python train.py --norm_eps=1e-05 --attn_scale=0.177 --init="uniform" --init_std_up=0.0513 --beta1=0.95 --warmup_steps=200 --decay_fraction=0.767 --decay_shape="linear" --doc_mask=true --train_tokens=202500000
Each number is 200 + 20 x the weight over the matrix's rms, rounded and kept within 0 to 999. Layers, rows and columns count from 0.

# layer 9 attention query, 128x128, rms 0.224, rows 0-27, columns 0-127
237,213,239,180,190,223,167,209,212,210,173,168,213,210,199,174,198,237,196,209,203,248,206,195,207,186,187,172,208,206,203,180,184,206,222,207,198,177,197,209,209,223,192,213,195,220,222,220,188,201,169,178,219,192,213,211,202,163,195,172,178,172,227,179,218,214,167,200,207,195,180,205,211,217,223,206,213,200,176,205,187,217,163,150,176,175,209,177,181,188,191,191,183,212,206,200,183,231,236,183,199,208,201,192,216,203,206,215,181,199,185,234,207,212,237,184,185,215,184,220,230,232,240,204,201,235,216,190
217,205,213,182,196,187,199,196,166,145,162,144,187,207,214,195,212,223,187,194,179,199,175,230,170,215,205,204,182,210,175,214,202,203,201,227,198,216,210,194,208,188,198,203,178,210,169,198,197,213,202,219,164,184,187,220,189,185,209,207,191,203,173,210,174,213,184,189,215,214,225,228,196,223,197,234,188,191,262,177,193,208,184,200,184,200,185,204,199,200,190,169,186,208,205,203,224,187,202,199,182,215,228,225,208,213,202,183,168,214,205,225,209,206,221,189,176,212,212,178,191,230,232,179,191,183,222,208
192,215,221,181,195,192,186,195,218,241,222,192,190,214,215,180,176,237,179,209,196,209,222,221,205,194,240,212,186,241,188,176,180,206,212,201,214,196,207,184,223,214,189,211,219,195,210,209,220,216,217,185,181,189,205,215,179,187,212,179,215,176,185,197,172,201,201,191,211,191,188,231,227,179,177,157,213,186,197,194,213,234,203,164,193,211,171,196,188,200,198,235,208,192,221,201,195,207,219,174,237,196,179,208,216,181,207,181,219,207,205,195,199,189,210,191,233,207,203,193,171,202,158,213,188,189,191,199
185,218,202,214,208,216,190,220,232,190,195,220,193,175,213,216,184,213,174,184,198,188,200,230,211,192,226,197,182,224,189,167,200,224,190,222,196,171,192,228,167,209,216,217,250,196,177,230,202,194,190,195,210,197,198,216,182,206,186,181,164,197,197,168,199,189,209,201,224,213,207,201,200,181,210,204,238,222,213,193,188,198,153,216,205,163,221,186,181,170,237,182,188,196,198,212,214,182,200,193,203,207,205,213,198,186,203,187,193,202,176,205,199,170,227,189,226,173,208,218,212,200,219,200,213,180,222,187
206,232,210,240,213,187,197,212,178,192,209,184,193,194,196,199,210,185,183,190,193,188,248,171,189,205,168,194,186,187,215,229,181,181,202,215,217,216,152,208,222,187,239,212,205,179,207,208,177,197,234,226,203,207,208,206,194,191,190,191,203,216,180,180,189,212,196,204,169,215,219,209,228,179,221,210,214,207,233,185,182,201,189,207,205,202,217,195,180,215,201,206,175,195,214,201,174,195,202,229,181,198,175,225,191,190,236,180,222,210,209,200,258,224,240,210,212,209,196,189,189,209,168,179,198,187,199,175
221,216,196,190,178,224,200,183,213,226,237,193,188,173,212,208,195,218,220,213,228,224,204,216,196,224,184,217,233,181,210,205,181,194,224,161,232,193,209,162,177,191,215,268,210,221,210,184,178,183,210,194,227,219,189,229,187,228,202,215,213,189,215,200,202,204,180,214,212,200,180,183,209,195,217,187,211,192,210,189,190,203,198,174,240,207,183,172,215,239,201,210,219,171,207,174,181,175,230,204,202,214,175,204,207,196,178,197,208,202,203,189,173,201,182,216,215,228,239,180,226,190,177,200,185,194,192,173
214,178,167,218,184,211,213,211,148,192,225,212,207,234,207,205,217,189,195,183,213,192,206,221,205,234,236,214,200,194,199,204,251,183,181,194,184,221,182,194,219,178,196,204,191,203,199,194,196,219,213,208,194,188,186,204,191,225,210,195,211,200,196,191,164,204,190,222,185,182,209,192,191,193,167,188,184,197,207,217,180,187,225,211,166,245,195,194,179,178,220,201,240,212,204,193,228,192,220,183,198,222,227,197,232,211,210,204,217,207,210,201,234,189,192,192,180,168,220,211,207,204,212,227,210,187,210,190
222,203,203,183,203,199,216,177,221,210,213,242,224,161,197,178,200,235,197,199,218,184,201,165,220,175,179,229,236,196,205,191,181,198,206,178,203,205,198,201,220,156,204,203,215,188,223,181,242,217,194,214,208,186,228,215,211,219,202,170,202,186,208,215,222,186,221,207,216,207,212,181,184,197,208,174,229,216,224,184,194,225,214,190,218,189,186,205,215,186,216,204,178,199,216,180,211,193,172,189,227,216,189,186,182,197,177,185,204,167,190,189,200,183,195,227,195,237,209,214,186,181,214,238,165,192,211,178
208,204,188,203,193,176,231,216,218,208,224,230,161,216,194,174,173,188,220,214,180,190,185,155,202,189,207,220,246,193,217,201,209,195,189,210,187,186,196,170,209,208,190,206,200,199,196,172,164,213,196,201,197,235,232,194,211,194,202,199,206,197,217,237,221,166,176,192,199,196,218,183,172,193,185,192,208,157,184,213,203,222,185,201,209,192,186,192,225,190,189,216,237,243,205,205,207,149,217,205,191,203,214,173,188,195,205,217,197,198,205,215,204,233,196,239,208,207,232,192,199,201,207,194,205,194,207,218
188,195,218,209,194,213,219,204,182,221,197,219,226,202,233,162,214,225,213,215,194,199,180,197,188,180,174,223,236,160,243,219,196,204,188,218,206,197,174,199,170,186,215,183,227,179,187,180,171,203,204,171,206,181,149,208,237,185,204,221,204,214,212,203,250,198,236,169,207,230,236,167,191,187,223,204,228,184,207,187,152,251,221,204,217,138,169,203,188,146,230,209,208,204,193,188,212,182,200,197,182,192,224,203,203,181,179,207,163,191,203,189,188,215,176,171,180,206,256,229,170,203,176,201,190,197,193,213
179,189,204,221,196,181,183,194,202,176,200,202,209,207,218,218,192,183,189,190,232,241,194,174,208,192,158,187,209,233,172,188,193,195,210,196,179,171,223,193,181,191,211,234,184,186,191,201,187,181,209,212,226,212,202,177,200,216,190,183,198,219,187,222,236,224,179,204,201,162,175,195,239,206,197,193,186,234,200,204,192,170,219,179,218,205,201,228,178,234,179,212,180,217,191,212,229,195,218,171,220,199,217,234,166,203,216,191,209,200,227,200,189,203,200,201,194,178,176,210,211,227,197,206,196,209,215,180
188,180,204,182,194,192,222,213,224,181,155,217,211,217,190,214,168,187,183,189,227,213,206,207,211,225,231,204,154,220,189,213,218,184,229,200,203,184,205,197,217,225,184,202,227,189,188,214,186,209,152,194,180,187,216,191,171,204,171,204,177,220,209,173,192,185,206,177,221,179,200,222,212,199,188,209,210,213,223,203,206,177,221,200,181,212,195,190,201,216,238,182,201,182,230,207,237,216,193,231,201,208,196,187,180,178,175,177,203,168,161,219,248,173,198,173,200,194,148,198,195,238,207,182,203,217,202,194
204,185,216,227,203,214,194,202,183,194,216,211,180,208,226,164,175,217,214,210,204,191,203,197,163,236,195,224,178,171,189,227,182,175,196,196,200,195,187,196,166,180,188,196,192,222,228,191,196,182,215,176,186,205,184,179,193,211,204,224,253,172,210,227,187,166,226,192,202,231,210,186,210,171,175,185,193,209,189,209,199,179,199,185,250,235,215,193,229,169,206,191,224,199,185,177,191,194,198,192,201,203,210,203,194,207,211,226,158,186,215,220,192,231,188,211,194,211,196,198,195,183,176,204,232,176,219,196
215,191,217,196,176,217,206,212,169,195,194,254,186,186,185,159,242,189,197,208,192,204,196,212,246,173,201,220,223,183,210,246,191,204,206,213,233,215,156,190,244,171,254,199,179,194,211,191,216,211,237,174,209,208,172,224,223,200,238,221,228,175,203,229,220,164,247,175,188,219,179,214,201,205,173,225,203,206,203,190,217,197,201,174,230,193,186,175,217,166,168,204,175,196,194,208,205,198,189,189,193,200,188,224,200,196,189,192,192,191,170,192,183,201,191,177,189,245,247,198,227,204,199,197,184,187,177,215
251,200,211,212,199,186,191,214,198,190,205,176,204,175,174,199,217,228,210,173,186,177,225,223,189,199,235,178,184,200,176,210,202,199,231,222,176,203,190,229,208,235,183,204,224,211,192,186,194,185,182,200,208,216,211,213,210,173,221,203,196,186,197,220,225,204,206,189,177,179,190,182,197,203,221,198,178,221,169,204,219,196,189,214,160,211,207,240,187,213,231,201,175,201,192,229,211,184,227,221,192,193,203,197,204,193,207,194,185,218,212,198,182,175,214,189,214,207,200,175,208,200,204,173,198,204,200,167
233,194,176,182,207,162,166,196,210,182,189,154,186,235,209,205,189,211,212,193,237,201,195,208,210,194,172,192,213,204,220,222,193,203,213,213,207,195,200,179,226,231,200,185,238,200,182,205,208,212,214,210,173,161,167,182,201,207,234,204,216,205,179,208,242,215,193,207,212,191,144,195,205,190,230,181,215,237,166,197,185,202,153,213,155,213,165,191,203,209,162,187,205,197,174,228,199,239,178,200,193,199,211,197,168,191,185,174,202,182,216,226,184,205,203,199,182,189,203,214,217,203,206,201,186,218,182,206
218,197,196,197,206,247,228,196,197,231,213,183,206,227,203,198,235,192,225,183,180,222,169,198,190,216,202,224,214,215,195,172,226,205,213,157,222,180,188,196,191,197,221,187,209,190,197,196,197,198,206,186,192,196,158,209,206,189,183,220,210,194,196,186,191,200,187,198,191,220,232,199,174,178,211,187,200,200,232,205,191,206,165,216,220,226,193,193,191,180,213,202,222,183,211,207,190,207,169,214,202,183,202,197,255,172,180,223,141,208,227,189,205,226,218,178,218,210,210,209,211,200,185,181,212,193,206,211
229,202,216,175,207,231,222,207,185,225,159,225,221,186,218,152,183,193,219,216,176,198,179,175,153,199,227,185,200,148,190,196,175,180,207,207,252,192,154,194,205,215,247,160,189,238,213,223,183,174,217,165,225,213,213,226,214,181,218,215,232,177,209,220,213,128,207,224,191,191,205,195,201,205,199,181,189,182,215,201,162,196,182,188,228,162,178,209,200,154,208,213,168,200,202,204,194,222,193,188,199,228,191,203,235,204,205,211,200,207,203,183,200,234,212,185,216,194,219,205,205,198,200,212,227,217,211,204
180,215,214,187,207,193,171,191,213,196,177,193,199,174,179,211,193,211,213,225,202,177,198,207,211,234,223,191,200,205,199,225,188,192,234,194,188,218,210,184,185,195,210,195,186,189,227,212,195,192,209,219,180,187,193,214,180,193,182,194,183,215,204,195,185,213,207,199,186,207,153,223,214,218,220,187,178,187,198,184,204,157,205,216,205,213,226,167,148,184,187,197,198,184,192,212,198,225,220,214,217,218,198,173,179,198,193,169,228,223,199,190,210,207,200,204,197,171,194,186,199,200,198,173,172,192,203,224
200,206,205,201,217,194,233,182,179,210,176,214,186,175,220,188,212,198,178,174,212,208,183,180,217,228,172,209,211,198,210,194,179,189,172,233,178,195,208,173,212,209,165,191,198,209,222,204,216,209,210,214,181,206,197,187,197,197,194,197,184,185,194,191,162,186,194,176,212,193,182,231,184,191,211,189,205,223,195,200,180,176,200,209,190,198,209,229,143,209,197,212,192,178,176,240,178,203,210,205,239,195,179,184,220,215,193,220,214,176,203,184,192,211,211,199,186,180,211,175,173,170,199,162,211,193,201,201
215,167,196,194,189,170,206,226,207,209,235,224,199,219,236,208,172,219,200,212,228,178,211,175,196,221,183,232,221,205,202,203,178,202,200,205,204,166,180,185,201,208,201,219,197,233,218,181,227,206,174,194,204,199,191,202,193,181,186,168,203,203,178,201,209,187,147,182,200,200,177,210,234,203,211,213,180,192,241,164,207,204,209,197,183,182,209,204,198,164,206,188,224,191,213,170,178,202,180,217,229,209,213,207,217,189,200,218,212,189,211,185,175,183,208,189,198,191,206,185,188,202,221,208,194,221,188,215
207,207,231,236,199,190,210,208,219,217,204,196,198,198,234,228,202,237,240,170,198,170,235,198,200,171,202,191,195,196,203,207,182,219,202,194,197,215,203,179,207,206,192,203,200,201,192,204,220,182,191,204,194,204,207,202,183,178,199,228,201,186,215,182,154,206,172,178,198,204,191,208,192,217,180,198,200,210,196,203,246,188,219,148,203,228,208,209,181,179,172,244,212,199,176,207,190,192,203,180,191,184,227,190,199,201,190,193,214,195,232,197,183,225,202,225,210,196,196,174,205,193,245,217,171,207,190,143
237,206,158,187,185,183,232,213,199,171,194,228,215,217,177,195,200,178,179,161,206,188,197,233,198,203,176,179,217,229,164,198,193,222,225,237,240,239,195,177,234,172,180,184,209,191,202,201,180,198,191,226,177,200,239,206,218,216,183,200,172,213,188,175,183,176,181,205,210,223,226,225,169,174,215,183,212,215,221,218,176,202,175,201,176,220,209,182,220,202,217,198,214,185,188,197,190,201,190,201,208,177,189,206,222,202,188,207,170,166,186,233,196,172,210,194,204,181,208,216,190,183,194,188,214,194,191,193
167,212,221,210,177,179,242,208,183,196,192,176,186,182,195,189,243,214,195,235,207,219,206,216,209,195,162,213,229,210,179,260,189,211,224,178,204,183,215,212,206,199,193,250,166,207,185,201,213,179,242,208,221,249,175,194,176,190,209,172,185,209,210,212,171,208,168,180,134,150,191,194,227,247,231,208,197,201,210,183,236,195,269,198,192,206,196,192,163,196,174,175,199,210,206,182,196,196,167,193,196,219,175,259,177,190,188,182,227,214,182,179,178,188,222,228,188,167,196,190,215,209,193,193,157,174,197,233
221,193,198,187,199,178,217,167,199,202,208,208,217,211,192,181,203,222,183,193,200,183,199,200,222,215,183,213,213,211,198,189,191,197,197,188,181,253,190,219,195,207,182,185,194,185,210,196,186,152,189,199,176,186,220,178,239,218,226,227,200,206,197,197,183,177,177,205,197,215,212,172,214,176,200,199,200,198,205,173,187,227,194,194,219,198,196,199,196,215,197,195,213,216,220,205,187,204,206,221,215,188,246,202,188,191,205,203,166,169,186,211,197,187,223,222,185,190,186,185,189,191,210,205,212,205,206,216
196,198,170,208,228,224,203,224,171,207,184,186,213,187,202,208,182,171,197,185,245,218,177,173,207,172,208,202,185,221,151,211,188,210,207,202,213,196,229,205,189,195,224,184,201,203,169,211,228,229,184,195,171,172,184,199,197,195,216,201,168,212,174,195,195,216,214,204,172,174,190,186,195,182,184,204,202,176,197,218,198,214,198,229,193,237,231,172,178,223,232,194,212,199,210,200,208,172,214,240,199,195,226,183,191,223,198,204,237,196,174,187,220,197,205,206,200,189,156,172,178,204,187,191,215,196,209,185
183,194,220,219,181,206,182,197,189,213,194,218,169,188,181,189,188,201,196,176,192,217,197,184,240,170,171,207,225,194,214,169,192,197,172,211,200,182,216,171,216,196,222,226,209,195,208,185,191,200,194,207,226,213,191,173,205,211,183,213,212,190,222,161,215,230,198,215,198,169,223,182,178,206,183,252,179,205,201,169,169,222,216,175,231,222,205,178,216,206,206,202,228,201,220,204,199,203,169,196,217,189,183,184,180,195,226,187,251,193,185,233,191,166,198,212,238,195,188,202,189,182,188,195,184,173,177,183
228,212,216,190,228,222,176,204,188,207,199,192,196,212,183,185,211,176,199,184,190,201,191,224,192,234,182,198,190,208,191,187,219,195,192,185,188,160,179,199,152,211,174,207,198,219,208,197,198,240,193,185,210,212,200,167,180,204,197,204,215,218,189,235,200,254,221,194,173,208,218,186,187,196,219,170,201,236,164,214,186,212,193,210,229,232,223,171,176,220,219,201,240,209,192,218,198,160,203,196,230,194,178,215,201,179,229,218,185,231,234,200,224,192,176,211,217,187,201,197,214,212,168,194,171,186,214,209
# layer 9 attention key, 128x128, rms 0.229, rows 0-26, columns 0-127
203,210,183,177,193,229,197,201,203,194,167,157,187,212,212,181,198,213,190,177,188,203,202,167,163,204,215,189,178,183,235,196,174,220,225,225,208,164,190,213,214,218,225,197,197,200,179,223,203,206,181,178,223,218,166,216,201,180,193,192,201,196,198,158,203,178,181,202,168,229,219,240,178,178,207,201,187,204,185,212,217,214,186,178,185,173,235,186,200,213,210,206,176,209,201,181,220,217,246,219,210,216,207,199,209,201,216,190,185,195,187,207,216,195,233,203,225,230,203,202,210,248,204,182,208,188,175,186
203,188,189,164,193,221,217,222,190,193,185,200,194,181,228,200,188,179,194,196,196,196,202,210,153,196,187,190,180,188,199,209,191,217,206,253,184,231,182,194,190,201,219,220,214,201,190,182,204,193,209,195,177,183,192,212,204,202,220,192,204,197,208,198,211,212,188,160,219,208,195,194,185,209,206,224,194,202,232,170,201,190,177,204,194,206,219,203,211,193,190,191,219,192,211,207,183,182,196,181,187,200,214,193,187,209,193,227,160,188,203,218,195,249,204,186,202,174,192,179,208,212,228,207,184,204,205,185
183,202,205,191,192,207,186,234,185,228,214,225,189,226,222,197,191,203,206,200,210,192,205,252,190,192,240,199,191,186,171,177,170,207,216,196,209,182,205,192,220,222,193,201,221,187,181,208,213,222,202,147,194,191,183,191,184,220,231,183,202,200,173,205,187,221,171,204,197,189,197,204,221,183,197,177,176,180,200,195,213,215,215,186,204,210,161,204,157,200,218,195,223,213,187,199,190,190,236,218,198,201,190,196,218,188,247,171,209,240,205,184,196,199,199,209,213,218,199,192,206,227,187,232,211,198,206,205
202,198,218,226,200,209,199,184,240,194,213,194,171,184,180,225,191,190,155,204,189,221,208,235,190,203,243,193,191,224,180,169,204,223,222,221,193,207,179,207,206,201,177,203,203,188,206,199,193,196,178,224,222,162,185,227,183,178,196,197,193,172,209,164,170,193,200,188,201,211,177,219,202,175,202,212,188,197,207,167,210,233,199,206,187,180,197,217,199,210,210,179,192,221,195,222,173,201,224,188,194,179,172,216,202,181,201,182,207,197,186,224,217,210,231,188,215,228,229,204,198,204,182,187,220,212,190,197
217,220,221,225,203,188,193,193,224,223,182,186,241,200,202,210,172,174,229,188,221,167,234,217,188,233,195,196,203,185,194,182,177,224,190,201,226,198,180,212,198,188,205,205,223,193,208,181,203,175,207,206,191,203,204,202,225,206,178,207,178,192,203,184,193,218,175,224,178,203,219,179,238,189,199,197,213,214,216,175,162,202,206,193,194,197,209,231,219,191,219,201,165,171,202,230,199,192,214,205,208,217,174,207,203,204,212,194,196,188,203,165,232,205,193,199,205,191,202,169,175,202,206,198,193,166,178,196
195,192,171,210,162,205,181,187,209,199,203,216,227,181,224,215,226,207,214,200,184,225,185,229,204,195,162,197,202,177,213,207,220,198,219,187,198,183,207,183,188,191,206,228,215,191,186,175,207,218,168,224,227,223,203,201,187,262,208,215,204,213,189,206,212,207,213,209,209,188,194,210,207,203,214,178,214,199,218,203,189,194,192,199,240,186,193,197,202,218,201,207,188,219,189,188,202,167,218,201,182,227,211,220,212,199,231,193,236,211,198,174,169,188,188,217,200,227,199,176,206,185,205,218,185,207,194,198
202,171,185,213,157,190,219,192,160,183,237,198,204,205,192,193,196,195,180,214,233,202,183,216,209,227,219,212,195,192,186,200,234,179,191,197,206,204,202,209,202,218,199,212,200,184,205,190,174,183,217,183,157,176,208,197,201,232,213,187,186,217,193,199,193,202,190,203,202,194,197,204,164,209,181,195,188,196,188,214,185,181,190,220,190,194,220,206,195,216,213,166,199,202,214,181,197,221,196,210,197,182,226,180,205,208,215,209,203,207,185,207,216,216,189,188,171,158,223,201,216,171,230,221,208,199,210,219
214,217,198,190,196,178,204,155,222,210,201,210,194,172,193,205,203,219,187,187,211,191,201,184,205,164,201,229,159,205,198,208,189,199,184,183,193,182,185,176,207,175,171,179,205,176,182,217,225,228,178,207,195,193,260,195,171,210,169,180,206,201,191,184,224,195,203,194,215,215,180,201,188,195,198,189,245,209,210,190,194,198,218,183,189,199,186,183,190,202,206,229,194,181,155,163,213,194,216,182,222,181,187,173,192,187,214,194,162,205,178,197,200,196,211,196,207,205,180,210,175,157,224,216,173,185,198,195
233,181,193,212,194,178,225,211,190,203,185,211,180,190,218,186,195,186,210,207,193,186,187,196,203,152,199,186,206,200,196,208,215,217,193,219,169,188,188,218,200,227,182,183,206,212,205,173,205,209,218,208,183,226,243,200,216,178,189,201,174,223,196,231,202,174,212,202,216,210,213,176,188,189,199,189,213,172,186,231,202,204,188,170,202,193,222,200,208,198,207,199,232,243,187,210,192,174,179,216,180,198,219,190,190,198,188,193,220,209,183,180,199,200,201,215,196,226,203,198,179,180,196,207,212,198,213,210
202,212,220,196,192,204,207,150,209,254,197,215,180,206,210,196,196,197,186,202,198,210,213,196,188,202,179,190,190,189,189,201,197,218,195,211,167,211,180,183,163,195,208,181,210,203,204,215,155,202,197,211,187,199,209,236,168,193,201,215,190,237,204,209,243,241,198,208,193,224,237,179,249,231,213,173,204,209,216,185,197,234,202,178,201,197,199,154,195,212,199,220,193,225,200,197,208,207,212,184,193,181,236,232,182,169,174,215,217,207,193,215,185,201,218,181,196,218,226,221,185,185,213,202,216,211,212,169
197,222,199,188,209,218,210,168,210,196,214,227,209,189,212,196,222,182,184,216,219,197,186,165,218,199,216,241,197,204,174,196,180,189,200,200,216,156,210,213,206,186,193,211,188,231,202,202,216,193,173,209,214,236,188,210,211,195,177,196,197,216,232,221,185,210,225,199,195,169,169,223,213,194,211,213,190,214,194,207,216,171,214,216,215,196,194,219,202,180,222,203,184,212,212,201,223,197,186,187,232,220,205,189,203,198,209,227,205,184,194,204,191,194,216,225,219,188,173,199,222,187,177,207,207,216,204,204
216,212,187,194,229,201,239,206,224,166,173,194,216,183,218,207,190,216,199,188,223,207,238,230,191,199,198,208,223,209,165,217,180,213,224,219,219,195,204,220,206,209,201,218,178,181,205,199,213,198,177,187,174,199,213,207,153,192,186,205,196,221,211,200,178,165,202,200,239,202,181,240,203,198,200,204,189,212,200,175,179,229,217,210,188,206,198,191,204,209,204,178,203,195,193,213,206,206,202,224,182,175,200,200,195,196,177,196,174,178,198,221,218,184,183,195,208,212,181,200,183,259,207,183,209,225,204,224
186,199,208,201,144,220,140,205,190,193,203,191,196,193,199,185,190,219,208,222,210,206,182,202,176,181,193,239,178,188,200,233,205,227,209,198,210,212,189,216,182,244,206,196,204,187,199,191,232,200,210,192,214,214,220,208,181,179,197,175,207,209,196,218,191,219,188,211,200,199,207,197,233,211,192,207,192,186,200,223,207,162,200,196,193,223,181,212,183,191,203,195,162,192,201,179,199,225,170,222,207,185,193,192,172,198,199,199,216,191,208,182,183,206,193,208,172,202,205,214,203,198,205,223,217,187,228,212
193,195,164,194,221,188,229,222,189,219,178,213,180,201,175,195,229,197,185,213,178,190,193,244,212,221,216,234,192,183,208,205,165,181,214,201,165,217,194,182,214,183,191,169,239,191,221,223,195,231,226,193,197,192,191,209,180,213,172,179,238,228,221,212,210,177,214,177,204,220,219,179,234,213,180,171,227,199,215,227,190,183,197,208,207,210,174,163,215,193,182,202,185,174,195,192,202,183,199,216,182,231,197,214,190,184,170,187,220,157,182,176,202,196,183,169,191,197,208,200,183,190,208,220,209,205,205,201
192,205,221,234,183,211,189,228,197,210,208,189,171,163,184,185,189,217,210,177,215,188,200,177,202,208,215,193,235,213,177,197,214,192,221,222,165,176,215,204,218,204,205,187,235,205,182,194,193,226,205,192,204,201,191,190,214,176,223,203,199,196,232,196,181,220,215,206,209,175,220,183,185,184,187,239,193,211,191,202,205,205,210,211,184,185,200,203,200,212,218,206,198,196,209,198,218,172,221,218,184,202,168,231,197,206,206,196,180,204,199,207,157,181,187,197,199,204,216,183,239,194,207,220,221,202,197,176
198,212,204,181,170,216,197,210,226,201,184,180,220,223,238,191,177,178,210,183,203,166,199,194,210,249,207,188,198,210,180,221,199,161,209,207,199,187,195,189,230,199,214,190,200,202,192,203,226,226,203,203,188,180,166,208,213,220,207,187,213,198,192,207,191,154,201,210,219,208,174,193,208,207,212,191,196,190,243,191,214,198,199,213,202,206,206,167,204,210,179,224,176,204,199,220,195,206,195,181,207,206,196,195,178,197,208,179,228,211,222,201,173,196,235,203,167,178,223,199,223,201,207,203,200,226,197,192
186,172,176,188,201,228,205,205,202,218,204,192,200,257,173,213,212,220,189,197,192,202,182,192,183,186,184,213,209,225,174,209,230,217,190,175,204,203,157,195,190,204,231,240,206,191,175,197,200,221,183,215,212,219,203,218,184,212,210,221,203,204,208,180,191,233,170,210,191,207,233,195,197,184,178,190,216,181,232,183,176,188,198,206,213,213,217,179,200,201,187,197,210,192,224,210,195,201,179,210,207,199,206,207,216,171,181,201,180,195,228,189,197,213,229,211,188,201,188,198,225,194,222,177,214,200,205,216
207,210,215,222,228,218,201,202,195,222,166,196,189,211,212,181,183,234,192,200,168,198,191,191,185,196,187,208,152,182,211,195,190,213,215,197,189,198,166,189,198,215,219,175,224,228,215,211,184,244,207,210,210,196,215,235,184,207,213,201,242,211,224,180,183,220,185,178,221,214,196,196,200,185,197,204,209,207,174,235,193,205,178,225,200,185,191,172,190,175,214,163,179,186,214,201,199,240,190,188,201,207,190,197,202,189,204,198,207,207,202,177,191,199,216,165,226,229,168,211,192,241,191,201,203,206,189,233
185,197,203,231,202,238,150,200,193,184,217,222,174,184,200,194,219,222,240,203,203,212,219,184,215,196,219,193,188,192,210,195,184,214,244,183,213,223,192,219,191,172,186,219,183,184,214,188,206,201,225,200,195,210,162,169,184,223,196,198,208,199,224,188,194,181,225,225,168,212,177,190,202,194,213,180,165,227,190,188,204,187,205,234,169,205,200,186,206,196,181,221,221,201,198,188,202,220,216,201,196,201,182,205,215,204,183,223,233,207,188,160,194,204,178,198,215,201,193,197,200,200,202,188,173,192,198,214
166,209,199,219,214,202,209,180,176,230,182,208,205,189,199,171,195,205,185,196,235,194,197,189,200,196,198,208,198,207,239,224,213,205,187,210,193,212,230,214,206,208,177,206,225,239,208,198,201,200,215,166,227,199,160,204,220,216,232,195,209,219,189,214,183,165,198,199,194,207,193,215,185,201,221,219,195,210,212,173,205,187,203,187,197,215,209,186,167,181,231,208,229,198,172,200,197,203,213,224,234,201,185,181,205,192,203,196,199,186,189,188,185,211,172,187,202,212,231,205,229,186,218,172,200,188,202,215
212,174,201,209,213,178,221,186,219,194,214,198,183,216,221,203,177,224,200,201,189,222,221,192,191,207,203,209,205,183,183,207,185,198,193,230,190,173,189,198,169,214,208,177,195,179,207,175,184,191,191,194,187,178,194,203,188,177,187,225,212,219,202,203,214,165,177,189,227,207,180,197,211,225,240,203,203,233,197,190,198,191,204,205,236,199,246,190,197,181,200,194,227,222,199,152,156,170,197,200,181,194,216,179,208,183,206,182,188,197,205,184,170,198,217,212,217,211,178,233,193,187,206,213,191,201,202,211
186,187,217,229,193,208,202,191,195,204,214,190,194,197,183,183,206,201,214,229,210,169,208,215,177,161,211,171,213,202,209,222,207,172,189,194,177,168,212,183,182,226,197,157,212,190,180,189,217,190,188,159,191,192,186,177,207,202,210,218,233,174,191,198,183,198,238,207,196,187,188,209,192,218,186,215,218,184,155,223,200,219,183,143,204,203,173,216,209,181,194,242,203,205,232,201,163,189,200,206,201,189,233,202,200,216,216,182,218,181,219,189,194,195,211,217,178,188,193,191,200,201,214,217,183,174,172,197
185,211,149,180,170,198,217,198,217,170,207,196,214,212,215,211,195,196,192,205,217,190,229,232,173,197,186,159,192,223,211,188,198,204,192,192,162,251,187,223,211,203,206,205,193,175,212,182,171,202,163,197,168,191,228,196,233,192,208,189,186,204,200,190,181,182,193,198,201,231,207,185,197,165,208,221,197,220,205,212,173,217,180,195,177,204,185,173,209,202,188,171,223,170,178,194,186,204,173,211,179,200,182,181,203,179,199,176,184,198,213,240,208,211,204,217,185,220,217,199,204,179,234,220,196,204,179,204
226,207,212,203,211,181,195,216,205,233,181,187,168,161,186,198,221,214,194,221,177,214,208,234,206,195,170,215,237,213,192,237,188,207,215,198,173,183,197,227,204,183,195,212,194,209,208,212,174,184,217,192,181,206,204,181,189,194,206,192,209,196,236,164,207,210,202,177,157,168,191,215,214,244,258,214,191,201,190,191,201,186,220,219,218,192,199,214,201,198,192,203,206,200,183,203,202,204,182,185,178,224,200,185,215,184,197,210,185,180,193,181,210,200,231,176,231,183,200,184,211,150,166,190,160,185,183,220
248,187,191,180,175,187,213,197,241,205,230,219,189,210,202,165,156,218,195,224,219,190,231,166,196,185,181,229,212,180,185,231,176,194,199,179,215,205,182,203,193,208,210,202,202,213,212,223,177,183,199,190,221,218,253,209,235,229,229,224,195,189,189,189,195,184,198,208,211,199,208,208,206,179,203,187,203,204,204,186,195,211,204,192,213,211,184,217,190,209,197,206,204,193,205,186,189,197,198,190,212,219,201,204,195,200,193,205,181,174,204,213,213,223,207,180,197,200,234,196,202,195,207,216,192,215,201,211
208,209,172,185,217,213,183,199,158,190,222,199,202,243,193,187,154,219,182,161,201,210,196,214,232,185,196,227,206,248,171,191,192,187,193,200,228,193,208,203,192,172,194,212,206,199,188,193,175,203,208,199,172,156,190,183,189,222,214,190,181,230,190,192,212,201,214,186,186,203,177,205,193,183,206,194,224,203,235,217,176,192,191,215,220,205,206,198,185,218,222,200,194,185,208,215,210,197,200,189,226,191,202,196,225,183,184,200,181,182,225,214,242,220,202,201,207,202,196,182,239,229,211,214,193,195,201,179
206,200,199,201,212,183,191,181,213,185,208,195,203,189,172,213,202,208,191,186,165,192,189,198,231,197,198,232,202,231,233,172,169,198,188,234,168,201,202,173,217,208,174,243,200,199,225,184,211,194,181,199,229,217,213,198,207,199,210,200,206,207,208,186,190,206,205,223,177,211,199,194,211,217,201,192,201,173,211,185,167,201,222,171,210,196,208,209,174,189,192,200,198,216,211,195,224,212,190,195,192,199,181,188,193,183,218,167,200,248,175,202,212,189,209,208,211,195,208,195,183,198,203,186,188,192,181,193